config.yaml
num_attention_heads: 5
vocab_size: 8192
norm: "layernorm"
positions: "learned"
parallel_block: false
init_std_up: 0.0211
weight_decay: 0.27
warmup_steps: 200
max_seq_len: 1024
Each number is 500 + 50 x the weight over its row's rms, rounded and kept within 0 to 999. Layers, rows and columns count from 0. Numbers have three digits each. The size before them is the row's rms in percent of the matrix's.

# up: layer 2 MLP up, 2560x640, rms 0.0498, rows 929-975, columns 384-447
# down: layer 2 MLP down (transposed), 2560x640, rms 0.0459, rows 929-974, columns 384-447
up929 103:528516481481522511459373463476501501518481439453452481554540426384554534510418494517507449461501494467436460565474505601501432530507444494513476511498494472475552516496500473490451547539487529
down929 102:442553494551475580473482490490483468481530514466511424502532516560435539567643467480523478467547536543462530519406545405509562504438494436436426614528514560491490494456570540518557509467471474
up930 101:431548524485462483570428550422554575432564542540464480497475494489570487484471501457667439513504406494465491480596475502538485463487524444500503465565529451544502453399591511458581396569519413
down930 097:540535536501457516524455521526529476389608501501429444461551592485518412586575582545512525436502528542520503502476510459467459508485492491477591510548560520495518568474477417475459587549503522
up931 090:566537478532478528486464558431535470520486415494467446562490341436538534496608490484502468525510536420492525461503424550547541509504479554457598516449490523529515449440440408543539554543496560
down931 098:462520457472540562580494487510608582565497583572430567465562468497592492496457485575475575475489489594486508514563548444584514391573568530529514561529515420498529503570544532512491538571539526
up932 104:470550503563450462561491507446512539494547481550478446437564528447483532435406576455444415475439504560424558443452545435393498446498489510504444514477444465506523501515525527501575429530488494
down932 099:523493545479496532451444517598550577477464433450439554520404503410463511566559522552512534494474464440406539460532525505456440424506450528432461532536512445435434560430511498442386636557468505
up933 094:474507589491552510558454474458421405545440418484525556583531518445569448548515528480464547428539469495469468451504495473556452471499415452523448517553491444548472507528512465459535502562538407
down933 103:498472482433579530437523468504511508477492457445515581465526417495494489475409569527597542558533473497575472550447517483453481468499558429583436464559457465443488483534447477536498498430500533
up934 094:477529467541526558409555484549448480551491623469515597382478505507559416426462480489519519488550514545435580542475462441476589452532442544420413485492483505495416572509425442521467435500512377
down934 103:570520523440535536456499631546497483449480463500479572532519473422549479510500458484540495550461521579508483508528438608513424496471518527602565468490505488491514431539520564500485567445535555
up935 085:457473473427525517446454561487484555475558482558500483505439479521500544559413474587469470515562575540557494430489533555526589438499582468580526419517503484466538526485538504533445486394539530
down935 100:392509432481502586382461541568554516595490508465418446527381368546595476480522391473428512409560453467502511445449494460486482462435489472584475546426443544410409490478443545518537478419473523
up936 089:412527483473537556524547478474540548485519488502573491518531514468521589580436536425541418559533547423536387485496467485455568457442514505401494490539448514420429508491475590463512488414515512
down936 097:487508580496561534516420475536601447589463502479503483554427476521565492507468471489535558416590471501425532491385585430530504559533552466540493438531472478524468440503562631486433521508472408
up937 091:452493604516428518496528483526482479517568582480468503557433562549481580448651439518542519484502571495563449404541491525453499534537576450532482484532504429460458529498492446493452549597482606
down937 101:543474426468544479481517456462495474452443571562616521521532590455477503448497521486504491509516444488509549552496521485461483531418548531509566452424530520527422515483525513507511516442483448
up938 103:467509584507488480514492521506495478534508539438487495532527397469355559631466456451511493485486572557495524560567479508540565475547546537446536520525430514567568429459434492494455443430540463
down938 100:601564340497498465553442405500503531466512536473469523605514497504510518548526487590517558459425502583519475565548560589465491498529577507489514410494440562527559423535523524429498462483499443
up939 096:590484533460496501509498488531466506472466488361455496424497549557593470492489511457529464508471487538490427515449562542430456499484476524596458434470502477539596420406430554471487513569457548
down939 099:514503519524538393513428505486474481415563524530440438417496459541448554587490490524484473514502529518592512430446454437543450501469410469453486480477540426497531424578404515524517587446511473
up940 088:485552598432511478560577453535488432550459559508442536554489492523456480605491401448530535446440480518523497568517576490461464491511507434521486451384449544459549427447461414521566498568474487
down940 095:507607509470598526531479391498479484438405463536507550565498546475445500567440504469384547442515491496487457452484450484516542516413516535518548494485543456407458534421566542516521516553447463
up941 112:510559423502492509443476520501557555558484554409406457504418423434452460545494531464477450506583541544459529561450593426434515447413471443583472519517459484588470524556502566502505486482556507
down941 096:428518590511492500481351417479455510488498479467545398496518536507457385412509413566575524393614405433482462488411531553550546489535579473455489459514497532551544517548638487541440508568558458
up942 099:449454519492435596476508499541614535476511488490441546549515489461551442543482553537534541456439532495479516506362548431476462451413436501575472469479530503553469493461500531524486545415573483
down942 098:569518543544485493457522520489453393571562459472497493580479603551530501492454566586519518533529488519525481488493470442600464443545530464540448479482527537479497457493558540563440466451484542
up943 156:516515413601531591445479512515448457453584450565440529592480472496490486589434444493526572541562550539491596510503555469465505536492474434578474559494456454421570502550475545569535494494586517
down943 115:534529540559431510566522484507482506485572451556481519432501493541476516501514430453503481531504505517512532493477532469510495526468462453465487445433559448517462431507504571477435552532609427
up944 096:457487535530549689492504453436527435589528464545503516406485588556440463515566566520547495488500471482529505480466565534469533482491427447494527574539524524547522478470551499433557478563570473
down944 101:472430461481457611487526502445455584578531448592476503515510489501523454518416488477497507486554588531551661517513491529542460456511551432490475564463566492509459517534505483517486474463626452
up945 094:495549433560435581559497575447543472431469430479469562512442467383492530444540478443497514540583472437480513475482457488482482442515463585487467467545477468510463460487585519492577455471538526
down945 095:540528612561509436500497295572494435488492525541487404458506478559506469514424550511536481467454503446470543448536513529556576508485501472448568515605546589511494482452550597517510425464487498
up946 106:467466439525490532578534393520453532488476444629509489494433468569580437482489454487499541522482573537646474495488442468564526478520525470497460600434456414487567475472563546482508538456556487
down946 101:524502496491518456534535468553446570490548530539532467419570526422498551454485449523522526537443491490514519539477433471447558466462477464511475526466420573553517500498369437435458488508522516
up947 106:576465519463498568546500418496575472581464499528537527550586516560480531456508467469585442559436572508482522558566549470596564491555501498437614526514453453490467523510569513468585448555498587
down947 100:438501568441502476490479488449490420552515531484416601461554452511473358440480551496487446495507530562542560534566510604552492595446477505559425401449521425495443546580498528486519477497476541
up948 106:537456583495479561372519471487485468561494501475541618514425471459516495527494531505479469507588569486598611492520530504448506432451448438509464525505560447551524500482493483469514500605432552
down948 102:426503535515444522541504588548462563555501543406509535423497520477512492485417557418595523536511575541589461611558508507516470509501564506491471498486439550551478454476414555540421498457579484
up949 099:448426483512495504464548464506504436532545338503522439485515481482521483532364453470543507519518481479514533552499560463540474517558498512568518433553552448463511551528420590520558562505590433
down949 105:448465573512484506545455488485601547450493482476508524424520546551560449452526558500495538515510561529482486400477491508425516501508550463516427497586462554419566542551432493550514529540564456
up950 105:538462420500438483565539473524465447474417486477420528446525497486532472539507386433452505554542535583550487483452474508449507439468482517553487570414584474546547506413510473479556547575508522
down950 106:486407484556458469532404520560459453514504525552481379532473567537467513506541490451476530543491496425527479631529530415517485494494467504442496406538510560498489520436502570468440452460507579
up951 112:554519571470460472525517526480491503599525519519495446546546498497604456470483495517508467472608533468483421467441490515560552516483502579444346540568512455460622484529555471433583434549471475
down951 101:547562443479498425550522481459604511517570420561509524450536510505456511495513559410410413540594435586559545543539468489565475457457548524470419442593539477489477489435455466506534585603467474
up952 100:433592551524555444520439531539502520539623454488534477478514530460510504525465538522538587566544442527466505485516523532566396547515599532498459497442455499495558455407497426468491579386523484
down952 095:508536477508468554476516504482535457472498541458450483536518455545438509568652518578493530431409423566520531490417431541507511524564416550448532366499603467459461518514501552545450505540529428
up953 097:545489429525464538505511498550618487563487414518531578515466551519487568504479503539533534530494595570502542632560516437557529505552474524451560457534452401476541407541538477437522433416511493
down953 097:573466531454473471506568593531571483482439541454537435556521555548404549464522508450492436513451529443630540469477529501415539401413494582471551410578563539430498596513559468497512563478570484
up954 095:552534520557528447515384535466498492454562546593541482540499565457549493456480515518497420481539578513491497488559498453482526523574470438398436432467505457508471514433508507535518460587446465
down954 102:452535451568507555507499434506438544513489519484555499497538517402606530507506458464435444537523536483552527495521487457505468406594483470553453549470449456501517511551539436473552453540576490
up955 098:522536527522497429453496477468379578407433521446413572480526504453576572469529530454526477476504506547445520518464594373478437555591558446516417497602574506535553579491420462506496488441539480
down955 094:486428496536442408409511435512595472490475516495475526528545522532379467550481443567470552542505488481473509379528484528486524456588468531475400486493483453575518544438576511475493488509556531
up956 104:441486540571532458447440530456477548436451447519486461486437487442569513586486546502489483511600532526535519441529351530570489421544522510444496429555454385430548483521515474550524370496501515
down956 103:569527480477561547556474477539486531561541537398382514453504619440578446525446440521439460544464540460503529454474534463493513549566522471477543526517412547487531527494437492550530513574541555
up957 090:549525493586507470525481426548470424459574492480372537430473446517453608486532513486580572478495488489486406467492546470464449611452507384500550630524426465513455521426428543476503487489511534
down957 096:524528589444489558577523513496438459436521563499518532550481517535517493490544464561514451433483413474499509465486542497501513538468499476401559462484594541434494436504550415467474433585575567
up958 103:551528512546453434624526559482633480508503448448505565474476524454413587502476427538497486488453660574517541421465537505491518440468481549570498473435519437428568508469502559460501411480511564
down958 094:530598518616480505479520524526551479546501518511476451446493450618621478476469473536534491574505548459375437577547531602506547479426467535531545405472447523545478466505460496492521495455469509
up959 100:543507462493536504552518503483519566604572529437581595407465514447549517516507563517582505479533475507504468472422446515555535497560501578531460515510474443536348506446446495447354488549601506
down959 102:579626478432431520490484477447514527597559545489488559455449512521529582410562538488520422629564415526539478494498506490463455493553486440587510504500511500534447504548498479476561631475673432
up960 100:511573447500504507494471506515523398517543535468516478437493532560471449592462517538478441422489589508541492535416525545571465455444493484514467491517428465508522488589511517562445470482639502
down960 099:460471507375475501468505637511537481570533537500571579491492553483488472499456431502446453534421495519464417537552461470497526335468501481513451472455501543438461484521538468496434595484560567
up961 097:441591544498464511527482484568472508483591535492453523492550446432489554545507435474531479534496482518444508534573484451479482441549462501570529498418452483602474532572461460510645536563622505
down961 099:475571509449441459508497529434480458412446540549597551518430503381571471535542513526498545488559443509523489428476579494545503518481587496471504514527444472391529433442468523571474502513406468
up962 111:405463622545521545450465451500551475490454558482549513530587567409560537459485627476491559543639502514427569617502517453476509417506536485474616529461424498578483520509494502520536564462451529
down962 110:467476468558476521520481473530659522390581491505458493524504583551485536575499515434528474573501508462480514557515495440473519459537491483502455493543576454594470413357491493493477527514512594
up963 098:434512546443501437431511562467564618534497409497487536499440506544519485536567483463543519468452421419533575406491512464590414547523543394530516518510492512451400612436535464475492451414479476
down963 104:559479395551430490454408541606432505452518474402501532591530529474448538422553469452553476491526437416415513538490545444518392520490538465486554543526541608514555509485492482526520372467584433
up964 099:552551529477339556532540501506542547575566544535480482462538476480446512497506513479527474444611477488506478488524479535529521537494546591462457445495535475552458474463449415469470528467422527
down964 092:557386502516495502573483470448541473533583585496511509430517547600545485604478489495458527477426494508528481452475610437474513530549486536566505531389442516525590441488471553450409463488459474
up965 096:555542572455557471505473477418417467468487516441557505462512494589546400518582541557452488491507540347396409569459579441512591548499538522548509547489514474515540524525536440471471519498448433
down965 099:533517434489589443470513451523513500543477592627400463517566387478451478556356514483501480563515516529492400535553489563567453545513571509506497506565541449492469550430581491499470572547409484
up966 097:476492545453560609548467484419647489544464474464482549516392441432476535586512479495408471407431523495460459487459470493483491442441465501412546503527537477514520475434549560565471435490411551
down966 099:487475473492493440452503436530437527516527441604469448501479506419589448531491432466553461464548559472525531599442521563502498587583538499493521500563489508484492424496529514519442494461606530
up967 104:579489510469475519553418563414601500489583470401442444541416505500477499521558517446563527477492458551413522507540579518577479579511448415579503459558491545473559443454580463472522469457518451
down967 095:496506468518489429508549465550498502441493491497527491499514406522543436522571484609555506544563345345532460539516510389473523521492515458516422496477495416483558560484590540400540511528480541
up968 108:508439464430475522423568539563485502516551632544504530479484452520472600502465489470503491482481526440574512474470408452572464471512407468509426499410439520462413435535485534472515511478546463
down968 097:550518454465514431497483545533504510427456472517510463583625620424511479528578546537510502613521548433517486490513470432498489465421537509531464513497561546545537561564555456452428407522477507
up969 108:418585495578460569452535493425486520556536412495547419439586403492500536502420531449532473482455554519561526524521495553513492535451494522559528430429514528480494443488491509499421415450452470
down969 098:500577446420578505492485510476499523542470487458555479500492537425361502527493452544455569524581469534474463518506463547463594489490523525471509555473485511568495557544509568471468491480583458
up970 091:537514516577544465477566578544454452442523549516454445417487429442451382471533453527432561503501531447540440457491482563498507570515467539481530509481468412566522555537433459474531434573432468
down970 094:609383567540510426532569602499577514464541480444543490539534456454537637517484498536459474558551548509465456495510491509440458500537428507430532515490524497531561457500514463400529496501619541
up971 103:552536449520488424485534482498452467499499557500436523390546514540509599490573502498581454442421598537495496510463428524469470419466447496478506468569486434544518523443569475427567498466516429
down971 099:487557538495512531590526433533526458569450621485548369557493504467422445435567458503370423511516557465436554554553518542527439396446438448521482486486501513530470542511514505568497515384428554
up972 090:523474515555515527507509515377502488473502439532415418464525548512498537540436504494487539562461409412470506522515513417465459449525511437561386476518438419487551555512454506524512499429448474
down972 097:470504473523528490381481443481379492466493571413537561556532547481433551528492524546562495471500439505491488528445449396495591490518547448620456592456490458469487411439563468537425582533494592
up973 101:488550526483480523491477495552520521531546450637468476587478489510521371459577462521452400497488544515466442486528476480540465543563573562521484478447501520571577600482447530544537504546532479
down973 101:433487481520501514513420575500485441530454517474490558473495510486618503488569504519517454480591508464462504518535508476425420529502549418518498515456496529512525469572531590517538551489399515
up974 106:509610507500528544471519502526575478470444445565456496496588455397572540421451516519479561591628531487475502515532498438469440474494583463445503445569446586466462550492364543505462477415507410
down974 095:483470473448468516485464536475523511420490488502385478471597472528530484553574422439591438487493477415553405391529546542546545649504472451519512498561471532525549471399576469472432481571442527
up975 108:484543538500490577523520523476459525456612584491518519557490537517500513482530458531528477434511537528564478554491488454481483470455474500443408382483519486380565519481483500395463589515510477